Weights of a small GPT-style language model, trained from scratch on English Wikipedia.
Architecture: RMSNorm before each block, rotary positions, biases on query, key and value.
Training: a variant of Muon for these matrices, 406M tokens, 6080 steps.
Each number is 200 + 20 x the weight over its row's rms, rounded and kept within 0 to 999. Layers, rows and columns count from 0. The size before them is the row's rms in percent of the matrix's.

# layer 2 MLP up, 1536x384, rms 0.0518, rows 1115-1169, columns 320-383
137,195,236,180,230,185,179,171,219,161,186,204,211,206,194,188,244,191,197,169,194,205,210,216,214,206,228,183,205,204,232,177,157,213,221,225,208,202,204,217,203,196,213,206,175,177,188,188,173,205,199,206,170,209,204,203,204,186,208,213,204,234,199,193,164
116,192,201,201,212,208,215,182,211,196,178,215,232,187,192,208,216,193,182,202,195,174,176,210,220,213,192,162,198,220,224,184,191,181,160,216,201,208,207,213,200,147,220,186,188,161,197,185,189,134,212,193,200,196,202,199,222,210,215,198,226,219,163,196,205
102,185,209,220,221,176,188,221,203,209,205,188,202,215,225,188,238,145,175,218,215,206,203,257,169,228,216,230,183,198,235,229,212,207,191,188,153,177,236,174,209,188,189,205,204,211,215,216,201,181,246,216,216,194,195,223,248,205,202,205,211,157,212,206,221
086,218,219,218,172,183,220,235,272,201,191,195,217,190,224,184,229,232,244,174,205,156,179,194,192,208,170,198,217,211,172,194,223,177,201,178,199,208,236,183,185,197,222,208,175,199,210,183,214,198,154,201,190,220,181,186,193,207,192,217,223,179,173,163,203
091,201,204,214,182,228,187,238,203,178,179,187,166,196,228,221,234,164,188,204,185,180,181,153,224,190,165,228,186,173,211,207,175,183,174,171,180,200,187,209,211,210,219,198,186,175,215,196,217,198,236,212,215,223,235,213,201,220,229,180,187,192,213,237,177
102,144,224,190,185,229,241,185,210,244,185,201,208,194,209,217,234,214,197,218,160,214,227,213,200,212,208,213,189,194,223,234,229,180,180,188,191,176,185,209,224,196,187,177,230,217,229,169,233,222,182,216,204,224,211,220,196,188,245,218,196,207,216,203,166
112,219,202,173,172,174,221,200,165,195,226,184,194,187,182,206,210,230,187,201,199,197,212,175,208,222,190,243,223,205,190,186,216,174,206,195,199,193,230,187,194,223,179,204,180,186,202,181,242,219,234,202,226,212,188,185,201,190,188,231,185,231,226,206,194
110,163,199,206,185,202,179,195,209,179,179,188,178,196,199,206,165,196,210,181,244,181,186,173,195,202,180,214,206,199,197,153,208,196,208,225,195,236,213,210,201,162,182,152,195,201,211,188,214,208,221,202,200,181,183,209,194,200,199,181,192,227,213,176,217
125,193,224,194,221,253,192,203,176,181,204,198,238,242,214,177,213,191,206,218,200,250,204,196,160,205,198,258,203,193,209,192,201,172,222,209,200,199,189,198,185,192,189,212,174,199,209,211,217,192,210,223,216,176,165,189,204,234,190,200,196,251,206,224,190
114,176,203,175,215,196,192,175,186,161,215,207,203,206,174,192,223,171,214,197,214,202,223,193,191,207,179,199,190,237,201,180,251,215,226,175,189,195,234,217,189,179,172,190,184,201,164,252,213,195,180,210,192,194,199,188,202,207,200,170,238,193,217,184,202
111,218,175,193,185,198,226,175,205,195,194,193,191,216,212,216,200,208,190,181,224,189,165,215,252,240,218,188,218,198,163,169,189,166,193,237,199,180,217,194,227,200,210,218,215,191,196,183,182,236,180,193,189,207,193,180,185,205,194,202,174,204,190,188,149
097,225,186,194,190,204,195,173,189,202,207,200,201,176,210,166,214,198,158,209,218,200,187,198,179,227,136,214,226,223,227,181,215,189,194,158,185,266,236,175,197,203,192,190,220,205,157,193,200,195,223,207,192,164,241,205,203,215,235,255,205,147,192,205,173
138,203,201,189,193,196,196,193,230,162,197,219,186,181,216,184,186,202,174,201,221,209,188,206,201,177,225,222,179,222,178,179,183,202,191,199,228,211,165,204,214,224,199,194,192,166,212,177,225,226,185,184,197,203,203,173,182,203,206,190,239,184,187,224,178
097,203,194,203,183,181,214,190,172,187,223,217,232,191,213,215,223,176,213,215,206,183,210,208,241,204,249,210,207,229,222,205,198,186,201,189,204,199,164,193,178,195,211,194,205,178,203,198,173,207,188,230,196,165,228,217,186,217,223,206,177,180,228,200,227
110,217,173,221,200,226,193,210,182,206,183,201,214,206,210,211,220,230,190,214,217,192,225,217,202,185,176,199,219,191,216,196,205,202,162,196,202,154,258,182,202,194,189,181,221,196,174,214,184,213,213,205,202,167,215,182,201,235,228,182,188,177,224,192,168
115,208,228,203,210,206,167,184,203,170,197,189,188,225,216,200,205,248,207,221,184,215,209,174,210,218,161,210,199,189,231,197,169,191,219,212,173,206,211,233,229,187,244,194,192,159,188,204,196,198,185,188,210,242,239,198,205,212,208,184,213,214,200,171,226
111,236,211,187,177,206,221,227,231,214,207,205,202,213,230,190,198,171,203,211,179,185,221,178,200,207,173,182,207,193,210,143,225,182,216,202,223,202,204,204,225,217,222,177,219,194,192,220,218,181,211,212,197,189,195,245,230,231,211,244,239,186,210,205,212
115,188,179,217,208,211,173,216,175,175,169,202,222,223,213,202,194,193,191,212,212,206,190,220,195,217,143,183,191,187,153,196,250,188,215,178,167,203,193,183,206,192,197,225,200,249,185,196,210,196,240,210,234,203,178,209,190,177,198,147,217,222,206,162,158
085,207,187,219,161,168,172,198,176,148,196,206,234,206,184,240,218,175,173,229,211,179,172,222,195,244,191,209,201,185,177,219,204,214,213,197,187,153,196,224,257,189,211,197,194,191,185,212,255,212,185,217,177,197,177,180,197,230,202,189,183,158,200,176,197
115,214,227,195,183,191,169,181,210,227,168,198,200,184,203,230,183,215,221,192,216,165,184,216,183,195,187,203,244,198,223,165,188,222,199,187,178,242,213,213,211,204,185,238,217,200,181,187,221,165,218,185,173,223,239,177,221,197,214,191,197,195,231,214,220
121,204,188,224,190,216,232,226,179,209,164,219,172,226,180,233,202,180,211,175,195,187,210,222,179,191,181,235,180,202,227,200,219,232,193,209,205,210,198,205,202,195,204,183,188,195,222,202,202,222,224,194,181,225,179,178,224,224,198,182,185,197,206,217,170
106,214,198,228,196,198,184,197,215,219,201,206,169,194,219,202,198,171,225,223,185,190,206,183,216,188,170,194,185,231,196,196,182,201,226,160,168,212,201,234,210,216,215,193,219,203,192,219,226,206,218,183,184,219,198,169,191,177,225,181,204,188,224,171,178
090,208,224,193,184,214,155,210,207,184,195,206,216,174,225,212,210,168,210,245,187,175,218,199,213,198,180,216,175,221,249,222,216,218,190,183,174,209,224,190,226,172,209,184,215,186,190,206,177,177,224,175,197,191,207,196,176,214,200,215,208,172,210,223,184
082,218,215,205,201,220,219,182,222,203,204,231,203,195,214,162,201,188,181,202,224,184,217,236,214,201,215,222,205,221,235,199,211,208,207,179,204,206,196,175,182,220,213,194,204,217,199,202,203,212,217,210,232,203,203,177,213,178,219,199,198,203,191,219,224
113,185,194,250,176,235,198,219,209,216,195,211,214,182,200,203,201,218,182,229,227,193,194,195,184,219,190,194,215,203,201,209,188,198,189,190,206,207,232,203,205,183,201,206,185,221,234,257,192,162,164,197,206,204,206,201,187,191,225,184,191,181,167,173,166
126,205,232,197,209,226,212,176,249,199,199,204,221,187,195,233,194,196,150,220,179,180,217,185,183,200,198,206,203,199,213,175,187,191,193,236,192,204,159,215,215,161,190,231,227,201,154,188,239,232,209,180,216,208,166,190,203,206,180,193,226,181,235,222,168
113,187,227,184,212,241,209,213,204,188,180,223,207,191,203,202,172,199,199,212,205,186,227,166,236,239,216,241,180,239,185,199,208,146,165,209,204,213,204,237,204,217,191,197,198,200,187,200,208,233,209,193,196,180,218,199,224,225,198,202,194,191,226,167,216
092,213,222,184,205,225,208,227,193,213,210,218,202,223,166,196,214,205,200,196,158,193,193,181,167,181,141,228,205,222,165,194,215,219,204,208,229,194,173,179,174,197,212,206,193,210,188,201,235,192,227,181,220,226,201,220,231,220,198,201,198,192,200,202,218
105,169,184,243,199,221,187,188,194,179,159,200,187,213,194,215,201,202,228,241,204,206,211,167,196,213,198,218,240,179,192,161,194,158,203,205,189,221,193,241,172,191,174,200,183,221,197,178,179,175,204,220,204,189,172,202,205,198,208,211,212,208,178,215,179
105,155,219,206,214,207,220,208,218,204,188,179,236,154,200,183,192,222,196,191,216,191,222,189,212,200,224,210,203,215,207,164,195,204,227,156,219,188,232,231,188,189,203,188,204,200,221,210,220,172,185,219,201,194,216,217,201,181,237,191,176,190,228,209,220
093,185,171,221,218,232,180,187,198,180,250,198,215,185,177,223,198,200,193,204,168,237,238,196,158,188,221,188,212,189,229,176,188,191,177,214,181,200,189,186,175,195,148,188,195,187,208,171,189,202,168,201,191,219,174,199,198,174,193,237,200,170,194,189,205
107,206,193,203,235,163,226,176,206,182,199,180,214,172,226,224,225,237,185,230,211,211,219,221,196,218,195,221,237,231,218,170,202,196,205,157,208,210,197,172,187,211,179,212,210,203,191,208,214,181,212,225,211,210,198,192,208,234,236,200,203,194,222,201,208
107,214,163,175,227,229,180,211,196,195,201,197,226,175,176,215,203,189,182,197,187,173,221,210,192,177,215,258,179,174,186,164,201,193,177,172,206,176,174,237,197,163,202,209,215,204,224,176,171,217,187,205,214,207,179,183,233,214,189,192,185,220,187,208,228
104,187,171,183,216,203,172,215,186,148,179,204,219,192,196,196,226,209,214,208,200,211,209,219,184,195,172,214,227,202,182,197,239,173,207,192,207,197,211,238,171,208,165,216,202,223,212,179,215,191,187,177,207,190,205,200,210,188,212,218,219,228,238,195,199
091,218,219,181,227,212,157,220,218,201,203,189,176,195,219,224,202,180,207,223,222,172,226,210,214,200,172,225,218,186,212,184,225,215,241,180,187,209,194,208,193,187,180,211,199,197,168,202,209,226,207,177,193,239,198,215,169,211,209,196,216,202,207,189,248
114,166,219,190,166,198,206,207,169,201,232,206,205,206,180,208,214,184,200,192,217,196,205,240,210,220,199,204,225,200,185,227,212,172,225,206,213,187,245,192,169,194,191,224,211,238,207,201,199,183,203,178,212,179,196,221,224,178,219,184,196,204,224,228,185
048,181,228,221,249,184,207,158,193,225,195,192,180,181,178,204,192,223,216,175,231,203,214,184,186,166,220,226,151,228,184,209,169,213,205,141,209,214,202,189,187,207,196,221,167,184,185,223,219,179,182,185,235,225,236,212,204,176,235,222,202,181,171,210,182
114,159,198,185,175,203,207,222,206,192,215,195,181,187,187,218,189,167,182,223,177,224,193,181,187,234,188,198,207,215,190,182,221,186,173,178,209,213,205,179,197,218,210,221,219,176,222,234,197,203,186,222,211,205,185,195,204,157,176,189,181,222,166,213,234
115,178,189,209,218,197,155,184,198,221,163,202,164,233,194,214,212,221,201,206,190,197,219,214,219,236,178,204,200,160,182,216,198,221,202,188,206,197,206,197,169,164,206,192,238,222,174,226,173,185,199,183,210,142,194,156,205,189,214,206,205,216,168,217,222
091,205,176,201,200,197,202,224,182,229,248,213,199,202,239,201,208,222,211,213,191,177,193,189,210,198,208,182,231,182,191,198,223,183,204,163,205,182,180,185,217,183,173,230,171,190,226,201,178,204,172,169,205,229,196,179,196,221,209,217,204,200,188,190,159
103,195,177,206,159,212,211,245,222,196,220,183,229,219,203,203,235,229,175,181,210,204,226,200,174,208,178,220,195,198,199,201,194,200,211,214,208,203,226,199,195,174,211,222,185,226,178,199,212,195,168,232,210,199,160,201,202,196,203,175,172,155,213,168,138
102,191,202,224,191,193,172,226,225,188,192,203,191,191,167,219,224,221,239,207,216,207,209,204,205,215,214,199,214,201,160,202,200,213,202,180,219,224,180,226,165,189,216,213,209,199,211,209,211,197,186,207,175,221,213,225,204,206,226,211,208,210,207,193,217
119,192,206,240,227,221,200,239,228,170,185,248,206,162,228,193,211,189,186,194,178,202,212,241,167,176,227,191,182,197,224,181,206,177,213,165,213,200,211,195,204,163,208,271,226,183,211,216,210,228,171,204,203,232,203,229,215,196,213,201,188,217,231,178,154
069,218,172,222,185,207,218,207,203,205,214,227,241,183,197,221,210,203,164,200,188,197,169,169,203,174,216,214,218,199,202,193,225,183,221,179,182,204,218,203,171,231,214,147,197,223,182,206,232,183,170,179,216,184,242,211,195,211,220,189,201,208,220,194,192
111,211,186,212,184,186,207,231,196,189,220,189,201,196,177,218,214,218,238,216,184,223,186,220,226,194,220,209,156,169,207,185,186,186,242,267,203,182,212,201,212,199,198,203,196,193,227,191,208,213,234,216,197,202,227,228,198,191,203,174,218,247,213,203,188
085,192,181,196,185,196,172,174,195,200,156,213,175,182,222,231,209,212,175,198,204,191,214,190,252,223,195,178,221,192,200,219,206,187,186,186,207,212,196,169,201,176,222,206,190,238,215,213,210,186,222,180,205,216,213,221,161,221,171,225,214,208,201,188,196
091,220,196,179,208,196,201,197,182,190,210,189,217,196,193,203,207,202,165,182,171,209,192,165,193,210,241,173,200,208,216,212,186,178,223,223,161,214,211,228,181,222,178,197,197,208,177,203,210,203,189,193,209,228,197,196,185,186,188,212,161,159,215,192,187
111,207,233,215,240,196,232,187,190,176,210,233,216,195,189,204,178,185,200,177,191,187,198,184,190,203,235,213,215,201,182,200,208,190,183,168,184,157,191,218,203,166,183,164,204,177,176,197,198,209,204,198,162,212,184,205,187,196,207,168,216,212,188,222,209
085,176,178,202,181,184,191,203,203,204,207,196,229,177,204,228,197,232,199,173,219,177,216,209,212,231,207,191,218,198,200,193,198,185,196,217,191,193,188,179,238,227,202,207,207,237,215,215,227,176,163,208,194,191,210,182,206,220,204,180,223,221,208,207,180
109,185,211,209,184,219,196,245,223,208,221,224,190,201,214,236,216,192,202,227,212,148,214,188,211,210,194,192,181,216,238,219,205,187,189,196,162,237,237,206,241,214,217,222,208,175,218,208,220,213,193,202,168,205,199,218,186,224,191,202,187,223,232,194,208
104,216,210,202,182,174,177,193,210,185,178,196,231,204,206,186,164,187,233,180,188,208,201,222,205,223,243,209,174,189,183,196,186,212,224,189,186,180,201,194,165,192,231,248,220,206,217,222,167,187,206,212,171,180,166,147,184,237,170,193,184,201,210,206,174
124,229,195,226,212,185,188,179,209,204,225,164,216,190,184,212,192,214,190,194,205,181,208,210,196,216,180,196,208,188,176,194,184,190,219,195,224,192,220,180,182,179,186,177,215,216,218,207,199,213,173,194,196,198,216,181,199,164,186,186,178,226,210,184,183
109,211,179,174,196,177,205,203,215,190,220,210,226,175,208,202,273,150,183,183,229,202,216,187,228,213,192,186,235,189,172,169,203,188,195,235,222,209,194,205,208,206,177,206,208,200,180,235,204,162,216,226,190,213,204,222,165,207,197,231,202,193,196,186,207
076,243,211,215,216,186,203,185,214,203,207,211,206,189,210,180,202,195,197,204,193,183,195,188,158,207,215,179,188,216,208,205,181,216,208,167,175,197,165,207,198,193,153,227,199,201,214,214,232,218,190,211,258,208,204,195,181,200,217,212,205,224,237,178,179
086,232,216,183,209,229,210,222,204,191,210,183,187,202,245,220,196,163,213,232,219,225,222,216,207,174,193,177,227,185,192,178,192,178,240,225,203,249,192,164,197,199,244,185,211,222,176,238,189,180,221,212,215,216,195,207,181,177,192,210,204,190,222,221,237
# layer 2 MLP down (transposed), 1536x384, rms 0.0253, rows 1115-1168, columns 320-383
137,229,152,200,213,199,195,189,227,192,198,185,213,209,170,184,204,176,190,222,153,225,179,234,224,224,217,187,214,194,201,230,215,183,192,220,194,163,183,185,221,246,180,199,200,222,211,203,183,208,164,196,227,193,208,206,204,153,201,179,223,221,181,185,185
116,144,203,222,188,205,215,226,185,198,211,194,241,230,182,218,215,192,229,159,198,194,204,191,226,178,196,227,169,216,210,196,178,223,207,204,186,182,225,202,193,164,192,201,213,176,219,204,201,207,195,184,195,196,239,189,206,205,164,220,203,213,204,163,197
105,174,182,201,169,224,197,187,207,195,209,198,230,189,199,202,154,187,190,174,175,209,183,178,169,189,180,166,181,218,174,198,199,175,199,205,245,239,161,176,185,192,197,230,200,209,213,245,175,171,172,206,211,179,227,217,212,180,175,200,167,193,206,171,238
080,196,189,181,198,197,228,176,166,235,195,215,180,201,186,226,179,220,179,213,193,212,240,211,209,170,243,229,196,215,210,184,205,181,216,211,196,182,177,206,210,170,169,199,218,211,169,197,191,199,221,209,213,175,192,226,192,202,220,194,182,152,220,218,178
087,220,219,197,164,176,205,200,184,228,212,178,209,189,178,167,202,220,212,187,197,256,219,216,181,201,223,206,190,217,207,193,208,217,215,212,198,210,210,185,221,198,232,260,225,180,206,152,194,191,193,222,156,218,197,192,211,202,181,173,200,215,223,154,185
095,229,204,188,224,188,195,223,213,189,205,202,201,217,197,205,178,171,222,196,222,199,175,209,177,185,198,194,216,199,185,176,189,221,180,233,206,199,184,193,208,202,204,219,161,184,157,212,190,201,205,192,174,176,166,186,224,202,169,201,215,199,198,204,204
100,188,219,214,235,183,209,227,200,223,178,208,218,198,222,250,233,194,224,209,195,198,204,188,195,201,208,216,202,186,224,198,209,220,207,188,200,198,222,249,205,210,211,225,204,197,215,228,201,200,203,206,185,171,199,220,213,225,230,184,187,187,208,210,207
110,238,216,240,193,192,188,188,270,221,192,213,221,236,175,211,217,154,188,194,186,205,202,189,191,217,174,241,207,208,177,189,214,196,216,183,196,201,221,180,219,203,207,208,219,167,195,225,202,209,186,209,168,161,210,223,176,146,197,193,188,192,188,219,204
121,221,203,197,175,201,218,209,231,208,202,179,211,214,161,200,207,194,202,180,185,194,170,196,228,193,198,205,242,184,181,166,228,196,190,213,190,182,194,189,195,230,239,216,213,202,192,212,216,192,183,208,227,183,243,204,223,212,191,209,186,186,206,208,177
106,212,251,228,171,211,197,217,219,187,156,203,201,181,216,195,197,236,217,227,195,215,198,194,215,187,220,220,182,160,195,188,176,171,184,203,189,200,206,214,248,212,227,206,192,214,218,216,246,206,221,191,180,186,204,209,221,166,221,176,176,205,172,195,201
105,180,210,171,202,184,178,206,180,194,213,195,194,231,199,188,199,160,182,230,212,197,239,185,212,179,189,154,180,230,197,222,229,212,242,210,199,223,200,220,211,220,218,221,172,205,212,223,179,182,238,214,202,199,214,206,239,226,254,190,223,201,180,200,217
099,222,241,193,211,187,243,213,198,194,199,199,181,189,185,238,176,190,193,201,196,206,191,199,219,186,210,149,215,177,178,205,216,180,182,244,172,160,194,235,176,195,201,199,215,179,177,187,210,189,204,228,195,268,186,185,176,222,197,153,213,212,194,189,221
143,168,186,220,201,165,191,227,216,192,243,184,207,186,222,178,178,186,201,235,221,208,222,229,167,196,230,189,199,210,178,208,196,218,204,202,214,190,189,204,193,224,192,223,203,166,174,181,189,181,208,226,202,189,194,207,176,188,223,223,195,188,210,219,168
097,199,235,203,214,223,186,192,219,202,187,180,196,206,184,202,183,209,165,186,164,218,191,167,210,184,193,215,217,194,166,195,203,224,177,230,216,161,219,207,232,203,172,211,175,233,230,211,221,219,221,198,198,242,198,168,230,192,221,180,224,232,188,191,180
113,193,222,178,205,204,174,190,200,202,202,176,209,186,203,186,189,177,189,245,189,165,242,187,171,217,175,205,191,242,203,173,226,206,231,170,202,197,223,192,215,194,241,210,245,202,158,209,207,207,216,165,211,217,199,200,205,166,207,241,214,191,208,210,219
122,225,231,194,209,196,213,203,198,231,207,172,205,197,189,203,159,226,215,193,203,180,186,195,217,210,224,205,218,211,194,203,188,178,211,207,183,209,203,190,208,186,225,225,219,202,193,238,190,224,180,179,172,186,178,208,189,211,225,194,184,240,199,199,213
103,155,188,232,217,188,168,189,187,171,188,196,179,222,166,218,209,192,214,166,208,185,189,217,185,198,222,170,201,207,192,245,240,215,205,197,182,191,213,182,181,182,181,201,224,202,220,197,186,231,219,204,208,185,205,206,206,190,199,185,193,203,194,199,206
118,180,165,167,223,183,213,201,179,186,206,228,210,250,226,207,200,205,208,212,209,190,211,218,176,211,176,219,187,236,214,230,192,179,172,178,217,186,242,183,259,194,220,200,153,210,221,180,205,190,199,185,208,208,214,190,214,176,222,195,202,191,211,167,173
085,231,212,193,195,198,212,178,180,185,172,195,186,179,214,219,202,208,219,187,179,192,202,240,221,177,220,206,203,208,200,190,210,204,225,241,202,236,207,190,220,203,186,186,206,221,206,190,220,197,214,195,236,185,221,206,211,153,181,217,240,174,229,188,232
114,223,193,239,221,237,202,188,208,216,211,181,156,179,200,219,165,202,228,210,170,207,224,196,227,198,186,167,208,190,162,200,188,202,234,169,202,221,197,185,201,193,226,195,191,190,241,185,232,212,221,191,220,240,233,223,214,214,187,212,178,215,209,163,192
118,222,206,187,166,235,188,169,234,191,221,191,239,212,185,195,159,188,249,239,216,232,188,202,196,219,211,167,199,213,204,193,217,189,227,191,205,185,169,182,183,217,179,199,201,193,192,225,189,195,209,212,220,196,193,220,201,189,203,196,185,192,162,158,208
111,213,208,188,188,194,180,167,226,244,187,185,178,180,197,213,213,232,225,221,215,195,163,191,205,185,195,212,216,235,195,199,201,168,214,168,187,225,206,196,215,230,219,190,202,216,184,228,250,202,228,196,193,209,167,173,211,174,223,193,197,205,206,149,210
092,164,203,188,167,211,227,217,206,225,227,234,217,182,181,241,201,218,215,201,206,200,193,209,200,182,191,185,211,159,197,196,221,215,204,194,164,217,225,166,168,248,226,189,228,174,191,183,161,194,194,217,212,186,210,172,171,229,183,215,175,169,205,215,218
078,228,163,213,203,203,185,192,207,176,193,188,212,199,194,232,187,214,201,199,186,221,173,192,206,199,198,183,196,175,190,173,168,192,208,206,162,185,203,208,221,193,181,212,217,206,189,193,162,191,169,150,155,199,222,219,190,215,223,211,192,189,214,200,179
113,258,213,170,217,204,217,212,206,209,216,205,190,185,224,185,212,177,226,209,191,200,163,218,215,222,203,176,174,218,202,208,212,229,225,172,173,185,195,241,214,227,185,218,234,224,191,217,213,235,247,199,204,207,185,186,186,216,205,216,206,214,198,230,205
129,235,230,223,185,191,213,222,220,249,207,140,205,222,191,183,207,186,181,170,200,210,246,185,225,193,195,173,195,217,205,208,213,206,217,198,181,222,197,182,191,191,195,230,179,207,180,156,185,216,219,205,236,231,200,224,202,195,206,202,211,221,178,202,225
112,218,187,204,185,206,218,189,212,190,205,222,189,218,167,193,207,211,229,203,201,226,172,249,190,197,196,211,220,157,209,191,191,182,221,192,229,200,214,196,225,206,251,218,178,199,197,214,194,202,205,198,199,195,200,154,176,199,169,217,165,201,187,212,189
090,199,179,197,185,186,169,181,199,231,166,168,197,153,179,189,216,188,208,193,211,220,187,232,210,206,209,201,214,160,215,208,184,234,210,188,166,180,231,184,201,199,227,183,193,210,206,181,180,223,164,213,170,186,173,186,184,211,205,195,190,183,182,184,192
111,195,166,230,190,202,189,257,166,199,180,173,176,198,180,194,182,205,192,215,182,196,219,169,215,190,192,159,188,204,196,209,214,208,233,185,199,193,180,195,158,220,206,235,210,227,197,179,171,199,247,205,211,191,210,212,178,201,170,220,237,173,195,194,173
100,191,198,190,203,226,212,216,188,214,176,226,148,204,190,228,201,203,199,176,201,183,216,208,193,203,190,213,206,201,193,204,221,227,144,204,195,235,192,185,192,207,197,211,210,208,168,219,197,220,162,204,199,203,179,185,224,185,183,222,206,209,198,177,195
094,191,212,230,184,184,208,181,198,185,170,217,221,220,198,205,228,198,197,209,160,212,199,200,199,216,174,201,227,211,195,198,173,157,206,212,202,262,168,243,181,191,212,219,176,201,208,225,234,230,215,200,178,186,206,193,201,172,199,195,190,189,207,199,206
101,202,231,193,203,203,147,219,166,220,192,174,191,219,171,228,187,182,215,212,191,230,243,207,212,185,205,173,214,199,219,206,163,215,176,217,179,198,222,208,202,201,215,215,172,195,217,197,196,173,196,178,174,212,212,229,208,168,185,211,159,220,220,232,185
119,162,182,194,211,194,211,238,203,201,236,191,196,209,181,177,173,185,179,192,222,232,197,193,191,188,221,221,218,198,206,172,203,192,211,193,159,217,213,206,171,227,207,188,197,210,209,200,200,173,166,193,210,203,225,208,194,196,154,229,196,214,183,234,214
111,219,159,212,183,163,156,208,198,162,191,194,212,204,206,202,225,192,215,187,179,157,192,176,191,205,236,248,186,189,209,181,211,204,237,187,202,185,173,203,142,189,184,198,210,193,190,193,199,196,199,181,153,205,214,197,190,184,191,180,193,224,189,195,184
092,233,182,173,206,214,204,196,194,236,152,245,185,238,165,190,209,205,219,210,170,197,192,185,199,217,186,210,165,209,203,205,188,210,177,208,203,177,167,180,188,178,224,193,184,207,192,180,228,194,176,184,204,181,215,208,185,229,204,210,238,204,212,218,211
112,188,169,180,193,211,167,231,180,226,198,200,207,236,178,227,170,186,204,204,200,219,219,186,183,235,206,223,206,209,221,190,192,175,224,188,184,189,205,177,204,185,186,168,181,189,204,151,146,196,182,193,211,199,207,221,209,198,211,219,193,193,214,200,218
050,192,202,135,215,194,202,185,191,204,233,191,234,186,194,198,240,209,193,199,203,205,175,198,190,228,202,189,240,255,158,243,223,217,188,229,202,219,210,205,204,206,211,200,166,180,213,196,180,209,209,216,216,192,220,236,220,192,232,209,199,193,221,234,160
116,161,174,219,195,195,145,223,194,182,225,210,210,225,190,180,165,200,220,232,191,195,223,201,186,189,219,207,188,197,153,229,184,235,199,190,217,222,198,204,195,204,207,190,185,223,183,206,213,196,195,243,213,230,192,178,191,192,205,211,200,177,206,223,242
108,232,191,246,195,214,212,194,207,209,196,198,208,178,197,213,199,211,198,183,229,232,189,176,215,196,178,203,177,246,188,199,231,220,212,244,192,213,171,251,194,221,186,194,181,178,211,185,218,170,186,213,223,186,228,229,199,225,223,212,180,194,177,179,171
090,220,215,166,221,206,190,183,176,191,179,216,210,219,217,177,213,208,229,168,218,180,191,231,196,210,211,212,194,217,188,233,229,204,198,218,207,164,199,186,226,192,192,217,201,175,190,226,217,173,205,199,183,185,201,203,271,201,224,197,199,206,206,193,168
100,216,156,228,169,207,200,190,219,199,231,185,210,220,190,208,212,218,185,194,198,199,230,202,211,226,211,201,226,164,196,223,214,199,219,220,233,183,191,211,219,185,180,218,207,191,260,200,198,218,229,197,182,210,211,235,224,208,176,215,184,201,187,163,212
108,176,170,180,160,204,208,210,185,176,202,211,176,198,185,195,188,188,168,192,190,213,204,192,214,199,209,211,180,184,209,209,197,194,211,213,220,208,183,200,203,175,211,191,170,225,203,190,212,205,205,169,224,162,192,224,190,207,195,209,180,176,228,198,238
117,236,193,187,238,151,210,218,190,195,206,195,184,156,198,242,181,198,182,200,186,217,179,185,235,183,214,222,218,183,232,222,223,191,187,238,236,181,220,197,191,157,208,168,203,220,214,208,204,205,190,203,198,209,187,206,222,178,206,187,201,196,197,203,193
066,181,205,168,240,206,165,213,201,196,187,187,191,206,203,204,192,214,210,203,191,213,234,219,206,243,233,195,193,216,192,203,146,222,183,221,207,183,180,219,211,209,205,245,209,221,219,149,167,226,212,231,182,229,153,193,220,197,204,171,198,190,190,169,207
112,206,199,206,187,194,191,219,203,180,203,208,205,176,196,186,158,188,168,201,184,226,212,232,227,178,203,203,223,199,178,212,206,196,177,201,196,179,186,200,166,201,206,201,225,191,180,207,193,213,202,203,192,170,197,199,204,192,203,192,211,197,212,184,204
086,203,186,172,169,164,188,210,211,204,210,197,185,198,201,162,234,176,202,147,189,216,219,172,188,195,186,213,229,183,188,216,200,183,184,234,200,231,192,198,221,176,174,194,159,169,209,180,222,205,205,241,198,208,195,198,176,194,209,220,184,228,201,221,221
091,176,219,215,200,182,185,192,202,185,204,220,214,214,210,201,166,188,226,176,213,196,210,191,227,216,180,209,211,172,199,182,153,202,217,253,209,192,221,199,199,200,224,210,174,229,201,202,204,159,183,221,216,194,198,185,200,199,188,200,195,214,187,208,204
112,221,236,222,221,219,224,203,181,181,226,224,197,208,221,188,181,214,191,208,195,220,194,220,198,163,200,175,222,205,217,185,225,241,230,188,194,190,198,215,182,228,219,159,174,177,176,181,196,237,208,194,174,212,206,201,237,183,221,213,216,189,195,226,234
091,195,206,225,206,192,187,226,177,206,215,188,206,199,197,178,196,193,169,217,220,195,217,155,192,180,215,214,195,171,199,175,178,194,187,169,166,158,195,188,193,159,168,205,164,229,160,226,189,177,212,208,209,201,211,176,208,212,176,180,190,194,205,205,176
106,223,183,199,207,175,188,171,233,177,197,211,197,223,206,169,181,184,180,190,180,190,208,226,204,170,210,157,191,191,236,173,209,191,230,206,190,189,204,212,196,204,180,232,176,192,191,208,187,185,157,208,220,194,199,202,193,214,200,210,217,179,187,203,217
098,193,179,196,229,240,202,202,193,192,222,227,196,217,207,193,217,206,212,217,224,182,193,198,182,174,179,211,221,228,232,196,201,152,215,204,224,211,180,219,194,198,151,192,198,184,174,187,220,173,210,197,207,224,186,224,225,194,229,207,191,204,194,159,198
129,216,202,238,219,204,217,174,258,196,222,235,198,208,206,190,192,187,196,180,152,179,198,178,194,225,189,194,215,210,202,206,185,179,227,223,186,180,195,231,192,181,232,209,208,216,154,218,203,208,177,202,202,205,192,216,152,175,226,192,191,189,209,185,209
104,181,183,218,182,214,179,229,235,196,183,182,205,199,162,210,146,205,205,168,171,205,210,199,172,188,189,188,244,169,207,214,198,204,201,192,176,222,165,216,165,238,218,195,202,197,197,178,188,212,178,214,207,194,212,216,224,195,202,181,200,185,195,216,218
074,200,185,170,175,223,178,197,215,203,180,213,193,201,206,200,217,169,195,226,187,211,214,201,236,209,174,219,172,247,212,188,211,185,186,202,200,180,229,238,178,213,197,179,204,185,204,192,193,197,227,201,176,174,177,210,192,222,200,186,206,221,173,199,217